python train.py --norm_place="pre" --warmup_steps=552 --doc_mask=true
Each number is 200 + 20 x the weight over its row's rms, rounded and kept within 0 to 999. Layers, rows and columns count from 0. The size before them is the row's rms in percent of the matrix's.

# layer 2 MLP up, 640x160, rms 0.0915, rows 189-195, columns 0-159
102,238,168,200,197,214,178,187,214,195,201,213,214,203,202,214,216,221,221,175,211,210,191,202,194,197,242,152,186,209,216,225,161,211,200,223,176,198,218,210,178,177,211,213,187,200,198,204,188,214,182,204,202,190,230,230,197,177,183,162,201,246,169,206,192,213,197,204,161,195,191,199,188,224,203,205,186,224,214,195,209,234,219,182,196,169,160,210,240,201,213,168,163,202,156,203,198,184,193,196,212,192,184,196,181,186,225,224,197,177,181,229,204,183,185,209,218,169,211,195,207,202,172,194,188,243,202,168,169,220,187,219,177,224,209,189,223,218,208,205,172,222,191,157,212,177,200,219,245,177,235,234,224,205,178,214,192,224,212,202,202
108,220,213,203,167,194,222,217,236,211,210,180,153,209,201,222,222,188,211,226,212,188,206,198,235,236,237,213,179,196,178,200,218,182,197,235,179,207,177,222,201,206,208,231,238,215,201,202,223,209,244,196,191,203,207,227,202,231,191,208,209,174,196,203,224,213,189,205,194,186,206,202,193,210,200,176,200,197,180,204,197,235,182,173,176,205,201,189,196,204,188,222,224,186,153,174,222,192,189,206,236,156,210,203,196,181,212,169,202,192,217,148,230,230,196,221,185,224,199,175,226,194,179,212,220,157,207,182,163,224,206,183,212,225,218,186,207,203,210,191,174,160,215,186,189,194,237,168,195,188,173,204,189,207,228,178,213,219,213,174,208
101,198,189,175,188,199,168,179,232,179,169,196,201,208,190,207,244,213,195,193,192,216,181,213,189,217,241,233,158,232,195,173,182,211,208,209,184,232,191,179,210,191,205,188,206,190,220,182,248,207,208,225,198,214,256,226,174,184,161,237,229,170,211,200,202,185,243,163,180,196,195,198,187,180,204,214,205,201,179,220,207,184,198,188,222,206,193,185,219,192,224,198,203,200,210,178,239,198,233,157,217,181,186,230,197,206,171,214,180,218,205,217,196,233,197,215,227,158,216,191,210,226,188,216,213,198,201,188,182,220,183,151,210,185,224,218,210,199,194,178,200,208,190,203,225,219,229,231,185,180,176,185,190,191,211,189,182,202,191,198,203
098,188,200,197,179,212,212,188,190,202,207,176,206,203,163,209,191,180,164,184,175,187,184,201,201,195,200,180,171,171,236,199,260,196,204,226,176,218,201,217,196,227,209,234,191,226,173,212,200,209,193,203,205,200,206,198,203,201,185,188,201,190,203,193,206,182,217,232,204,180,202,216,172,190,194,201,202,213,221,222,187,174,183,249,184,173,170,236,209,204,163,181,150,212,237,184,200,226,194,202,225,188,186,241,224,175,229,209,186,188,193,239,178,205,181,210,214,219,175,180,218,219,204,181,230,182,213,185,220,190,203,206,204,172,209,182,192,165,194,171,201,199,226,204,179,245,193,173,164,210,190,207,160,209,233,181,210,190,175,188,165
105,182,213,253,199,189,209,235,205,218,199,179,208,216,208,192,190,209,187,235,180,177,225,199,184,253,219,187,198,192,211,190,207,218,232,216,206,212,193,177,183,204,225,212,219,196,218,212,196,187,232,180,202,200,193,164,211,187,184,223,208,212,215,191,187,177,232,216,215,182,209,168,223,200,181,184,176,216,202,184,219,204,190,228,183,183,210,199,188,196,177,206,183,197,188,227,202,222,173,176,205,187,189,191,170,183,225,180,187,198,214,221,192,237,209,177,172,170,211,196,196,222,206,206,197,258,211,216,207,195,165,189,169,169,151,190,180,190,232,173,172,163,144,219,200,206,211,164,175,209,210,202,224,211,202,171,199,183,229,226,199
099,209,153,169,193,220,195,226,193,159,224,188,195,193,193,238,168,198,166,221,184,173,200,195,207,216,223,183,246,205,229,239,223,210,219,209,181,198,171,181,184,205,200,205,200,198,188,190,187,219,205,158,187,212,190,198,188,200,204,191,187,224,190,195,231,225,229,238,200,242,218,170,201,179,171,239,210,177,202,213,212,232,202,194,203,216,203,268,187,225,182,211,213,189,195,205,190,203,202,221,208,214,200,194,176,212,188,203,204,217,225,217,215,203,235,195,197,207,211,217,174,204,221,232,177,184,196,227,215,227,224,225,190,194,233,182,211,169,161,219,213,199,198,195,212,174,212,176,184,187,194,179,193,193,202,180,179,159,184,203,181
101,222,244,230,183,203,199,198,178,185,204,188,219,183,204,201,169,213,198,168,200,219,214,195,170,192,177,238,211,229,203,230,192,189,227,163,191,207,221,196,200,188,181,170,169,213,241,178,205,185,176,204,206,224,186,181,198,226,231,170,182,232,216,230,186,197,170,206,213,199,210,221,196,170,178,214,194,191,227,201,185,162,207,212,180,205,201,216,171,188,225,200,187,189,192,187,191,256,182,197,219,163,206,181,214,155,185,194,215,226,220,163,228,197,181,228,235,220,185,217,217,174,182,219,165,195,216,192,179,167,248,217,210,188,173,202,224,200,213,223,201,201,212,190,183,197,192,191,175,193,208,205,211,197,192,219,190,173,189,184,197
# layer 2 MLP down (transposed), 640x160, rms 0.0858, rows 189-195, columns 0-159
099,193,204,208,178,202,161,238,199,221,195,185,156,171,209,193,229,190,227,199,176,185,206,219,197,204,225,210,161,165,206,184,163,225,189,213,167,199,217,171,193,215,200,186,207,189,194,238,196,205,194,196,194,217,193,239,207,181,194,195,172,240,172,216,203,210,212,210,130,190,191,209,173,225,197,197,192,207,232,193,195,194,213,193,232,198,164,225,235,218,196,191,207,169,176,178,223,166,181,238,215,193,201,224,176,220,230,210,179,174,181,243,199,209,201,206,201,194,196,210,218,178,179,195,186,206,227,158,171,172,204,213,212,212,189,199,214,214,168,202,192,225,183,198,203,208,184,224,230,193,225,211,209,228,192,195,216,196,212,200,194
108,199,197,205,164,206,225,216,215,213,215,174,198,249,210,224,215,215,202,223,208,202,219,197,220,188,218,174,197,203,174,205,219,219,197,179,177,183,213,224,183,232,147,213,188,241,190,190,187,194,228,206,165,168,208,214,218,207,174,178,196,180,209,178,251,212,196,207,233,191,196,214,204,209,200,181,215,168,200,198,210,191,194,211,178,189,224,193,203,204,213,199,200,176,155,185,209,160,176,195,214,189,235,202,210,208,224,217,214,174,208,144,231,206,196,196,193,227,191,207,206,213,202,206,228,190,196,187,174,186,201,184,186,216,206,206,188,214,195,185,204,185,207,171,203,220,191,157,256,245,176,151,173,217,186,203,196,231,196,205,200
102,172,164,210,181,202,178,175,210,174,187,184,162,197,167,203,222,192,180,185,191,207,178,219,185,210,206,227,177,211,199,160,180,190,233,228,186,224,189,182,192,222,210,193,233,190,233,191,229,190,210,221,177,202,248,216,201,186,201,221,201,182,204,181,219,192,253,183,155,169,200,173,210,197,184,202,194,193,191,212,224,192,183,188,228,214,214,202,203,211,223,212,213,205,204,192,247,199,223,121,206,187,195,232,203,207,199,203,204,226,214,241,215,210,200,218,201,151,211,201,186,238,192,224,207,182,199,176,207,211,194,181,195,213,223,227,216,188,188,192,178,201,187,198,201,196,212,231,206,182,181,202,181,208,205,170,186,222,181,176,192
101,200,177,196,232,201,217,218,193,184,195,174,209,234,213,189,183,206,198,197,175,213,223,206,194,217,214,207,200,182,213,212,219,158,173,176,161,207,200,188,210,196,174,172,220,189,174,230,189,189,202,198,205,204,229,180,195,189,217,203,213,220,168,191,224,216,180,185,249,198,180,208,193,213,203,197,191,203,164,181,200,193,213,179,186,218,220,171,162,217,188,207,214,207,230,213,210,246,188,209,220,178,194,185,224,214,214,197,213,225,165,184,199,178,248,178,217,216,214,170,180,197,211,198,195,178,227,225,193,212,185,181,213,195,196,158,203,259,245,222,193,194,212,193,178,194,210,184,193,277,190,193,193,209,214,204,220,178,195,197,179
101,197,205,180,216,180,183,178,223,196,178,202,182,182,191,184,203,181,176,238,197,187,198,210,198,198,167,205,225,193,209,194,238,204,235,208,234,210,207,178,179,217,188,224,222,183,180,206,228,182,200,214,210,195,172,242,227,193,192,201,230,185,229,164,202,202,158,201,241,222,185,202,231,195,207,199,192,186,203,207,187,190,220,196,211,196,195,247,186,212,188,200,197,168,221,175,193,203,224,187,180,211,166,175,206,201,187,189,194,235,178,205,218,189,192,206,222,218,214,205,190,183,219,177,190,210,194,193,206,195,221,246,207,202,159,220,210,210,165,230,203,202,182,196,181,227,202,222,183,258,215,201,182,145,193,193,213,182,202,231,146
098,173,174,173,216,193,199,210,165,183,205,188,195,254,189,226,200,213,188,204,204,213,200,184,182,206,196,180,202,200,189,228,183,174,220,201,168,211,185,146,196,197,165,215,206,172,195,205,196,210,224,164,183,189,192,207,209,226,190,210,171,237,213,180,211,198,250,228,273,229,211,205,213,176,166,182,193,187,211,226,221,219,180,199,214,199,187,231,227,188,184,206,222,190,183,201,165,214,209,228,172,230,209,184,180,214,187,185,210,159,217,187,206,204,223,204,197,216,195,219,183,246,223,204,172,189,217,176,178,215,200,232,201,182,203,200,185,170,178,203,213,218,210,188,216,190,226,180,196,203,212,213,182,211,209,184,223,176,208,201,216
098,186,212,202,191,245,200,216,189,186,192,197,219,189,218,203,189,181,219,187,189,211,197,184,196,198,181,227,210,250,213,218,203,208,241,202,216,196,230,172,202,171,205,158,179,196,208,210,198,176,190,189,224,229,182,192,190,215,221,180,180,204,210,215,197,209,204,222,204,159,186,234,162,189,181,230,213,203,186,191,193,176,207,207,229,193,197,203,191,198,200,216,196,200,181,217,194,226,174,203,210,169,220,193,215,163,184,169,209,220,198,163,220,228,197,219,222,220,201,205,201,187,174,204,172,170,199,162,212,189,212,205,226,185,203,223,184,237,195,214,194,197,198,230,192,184,150,190,175,228,220,223,241,214,200,210,190,206,227,120,215
# layer 2 MLP gate, 640x160, rms 0.0925, rows 190-195, columns 0-159
108,198,188,171,213,226,193,153,205,203,207,219,208,198,182,191,205,173,234,169,215,175,210,204,198,210,194,214,224,228,178,204,203,187,240,180,225,209,190,190,211,181,211,190,207,215,184,192,193,218,174,176,185,210,193,207,169,202,212,179,218,219,207,202,180,179,212,192,210,184,201,212,179,191,214,182,204,193,177,196,212,187,181,218,176,193,250,226,196,206,185,196,218,205,205,184,180,211,190,176,184,214,199,223,182,212,246,225,229,161,209,181,241,223,222,203,211,212,189,196,206,185,235,195,222,217,209,187,216,183,184,194,206,175,180,183,222,211,144,223,198,195,206,177,210,161,197,239,173,187,196,161,224,193,203,256,189,235,233,199,252
103,221,200,238,232,194,220,223,185,214,202,218,183,199,210,196,182,206,227,162,183,215,158,198,198,184,190,198,204,214,219,198,225,191,182,201,229,166,209,191,224,203,178,205,175,197,188,237,219,243,177,237,159,220,206,215,199,182,214,172,179,176,205,159,213,187,174,182,198,212,196,227,219,203,195,179,235,206,216,235,223,190,143,237,236,203,204,209,193,200,189,217,230,169,213,189,183,212,186,199,188,196,201,200,207,194,185,170,207,184,200,195,175,187,193,199,182,193,262,212,156,198,194,176,225,209,207,229,231,163,196,210,198,193,215,205,219,156,220,193,202,192,204,240,183,186,190,197,196,222,185,189,186,202,197,203,220,192,188,199,197
099,209,228,236,183,192,237,228,179,157,218,183,230,233,189,188,183,199,166,209,156,222,210,186,228,197,209,185,198,179,228,218,205,219,191,200,191,238,172,211,189,231,190,185,188,176,197,226,222,181,233,228,187,168,188,185,198,169,216,198,199,179,193,222,223,207,184,221,174,180,202,176,207,190,182,205,223,211,168,203,205,192,220,199,189,195,179,199,173,226,178,193,178,238,229,192,211,222,214,218,222,190,181,199,200,232,193,159,190,225,158,192,194,182,231,236,235,192,180,206,223,201,188,199,191,179,195,207,194,231,205,174,235,198,200,174,196,225,226,208,170,185,216,216,170,205,185,217,183,187,201,208,186,222,189,187,237,200,193,189,186
103,186,195,178,245,185,205,167,210,181,181,184,189,182,161,236,236,201,191,204,203,207,206,204,187,219,161,239,211,180,209,224,185,177,229,192,207,173,201,205,187,200,200,159,214,204,186,207,170,189,180,196,199,185,216,234,197,220,166,235,229,211,225,201,202,151,175,192,196,221,198,212,215,226,180,193,231,196,184,194,226,207,169,205,185,217,203,222,200,171,224,190,178,204,214,177,208,163,203,206,206,192,183,182,200,191,191,201,221,216,188,222,170,205,213,240,232,178,211,224,221,203,219,205,196,206,209,172,214,222,198,259,214,164,150,207,183,198,167,236,220,190,195,214,214,210,185,193,229,191,196,174,186,195,198,217,193,211,184,210,214
103,162,208,190,241,215,189,197,211,192,194,253,184,232,178,191,200,177,175,204,212,189,196,211,185,223,189,220,203,217,217,226,231,194,185,197,200,216,189,190,231,206,187,199,208,203,225,174,182,193,192,210,219,197,206,212,158,169,168,182,178,205,172,230,192,184,194,222,210,172,181,207,208,224,213,197,211,157,216,177,232,226,227,206,241,200,231,201,199,207,188,185,183,198,187,192,227,216,245,202,256,210,188,238,199,219,202,198,219,210,189,196,168,176,219,152,159,211,205,208,179,222,205,190,192,200,208,193,198,191,226,214,191,216,198,164,196,193,183,194,162,182,196,212,213,195,217,181,205,179,205,154,196,222,160,213,217,211,197,227,198
101,183,219,203,199,244,217,169,238,167,188,170,180,208,234,176,222,221,179,202,204,163,209,204,193,179,204,174,215,229,195,206,203,186,208,200,213,186,179,197,229,190,214,231,208,169,168,210,200,202,187,206,210,211,187,202,191,173,205,174,217,216,194,192,169,162,201,192,214,205,204,222,206,193,228,212,232,184,205,220,196,203,196,247,192,187,223,171,236,196,199,205,231,222,175,211,181,183,221,226,235,202,211,186,190,204,154,213,208,192,168,201,167,189,207,189,213,179,227,219,192,187,240,238,194,176,215,184,203,197,210,226,185,212,214,186,201,155,182,229,204,180,202,203,230,176,197,188,192,231,164,185,226,215,234,176,180,195,183,172,208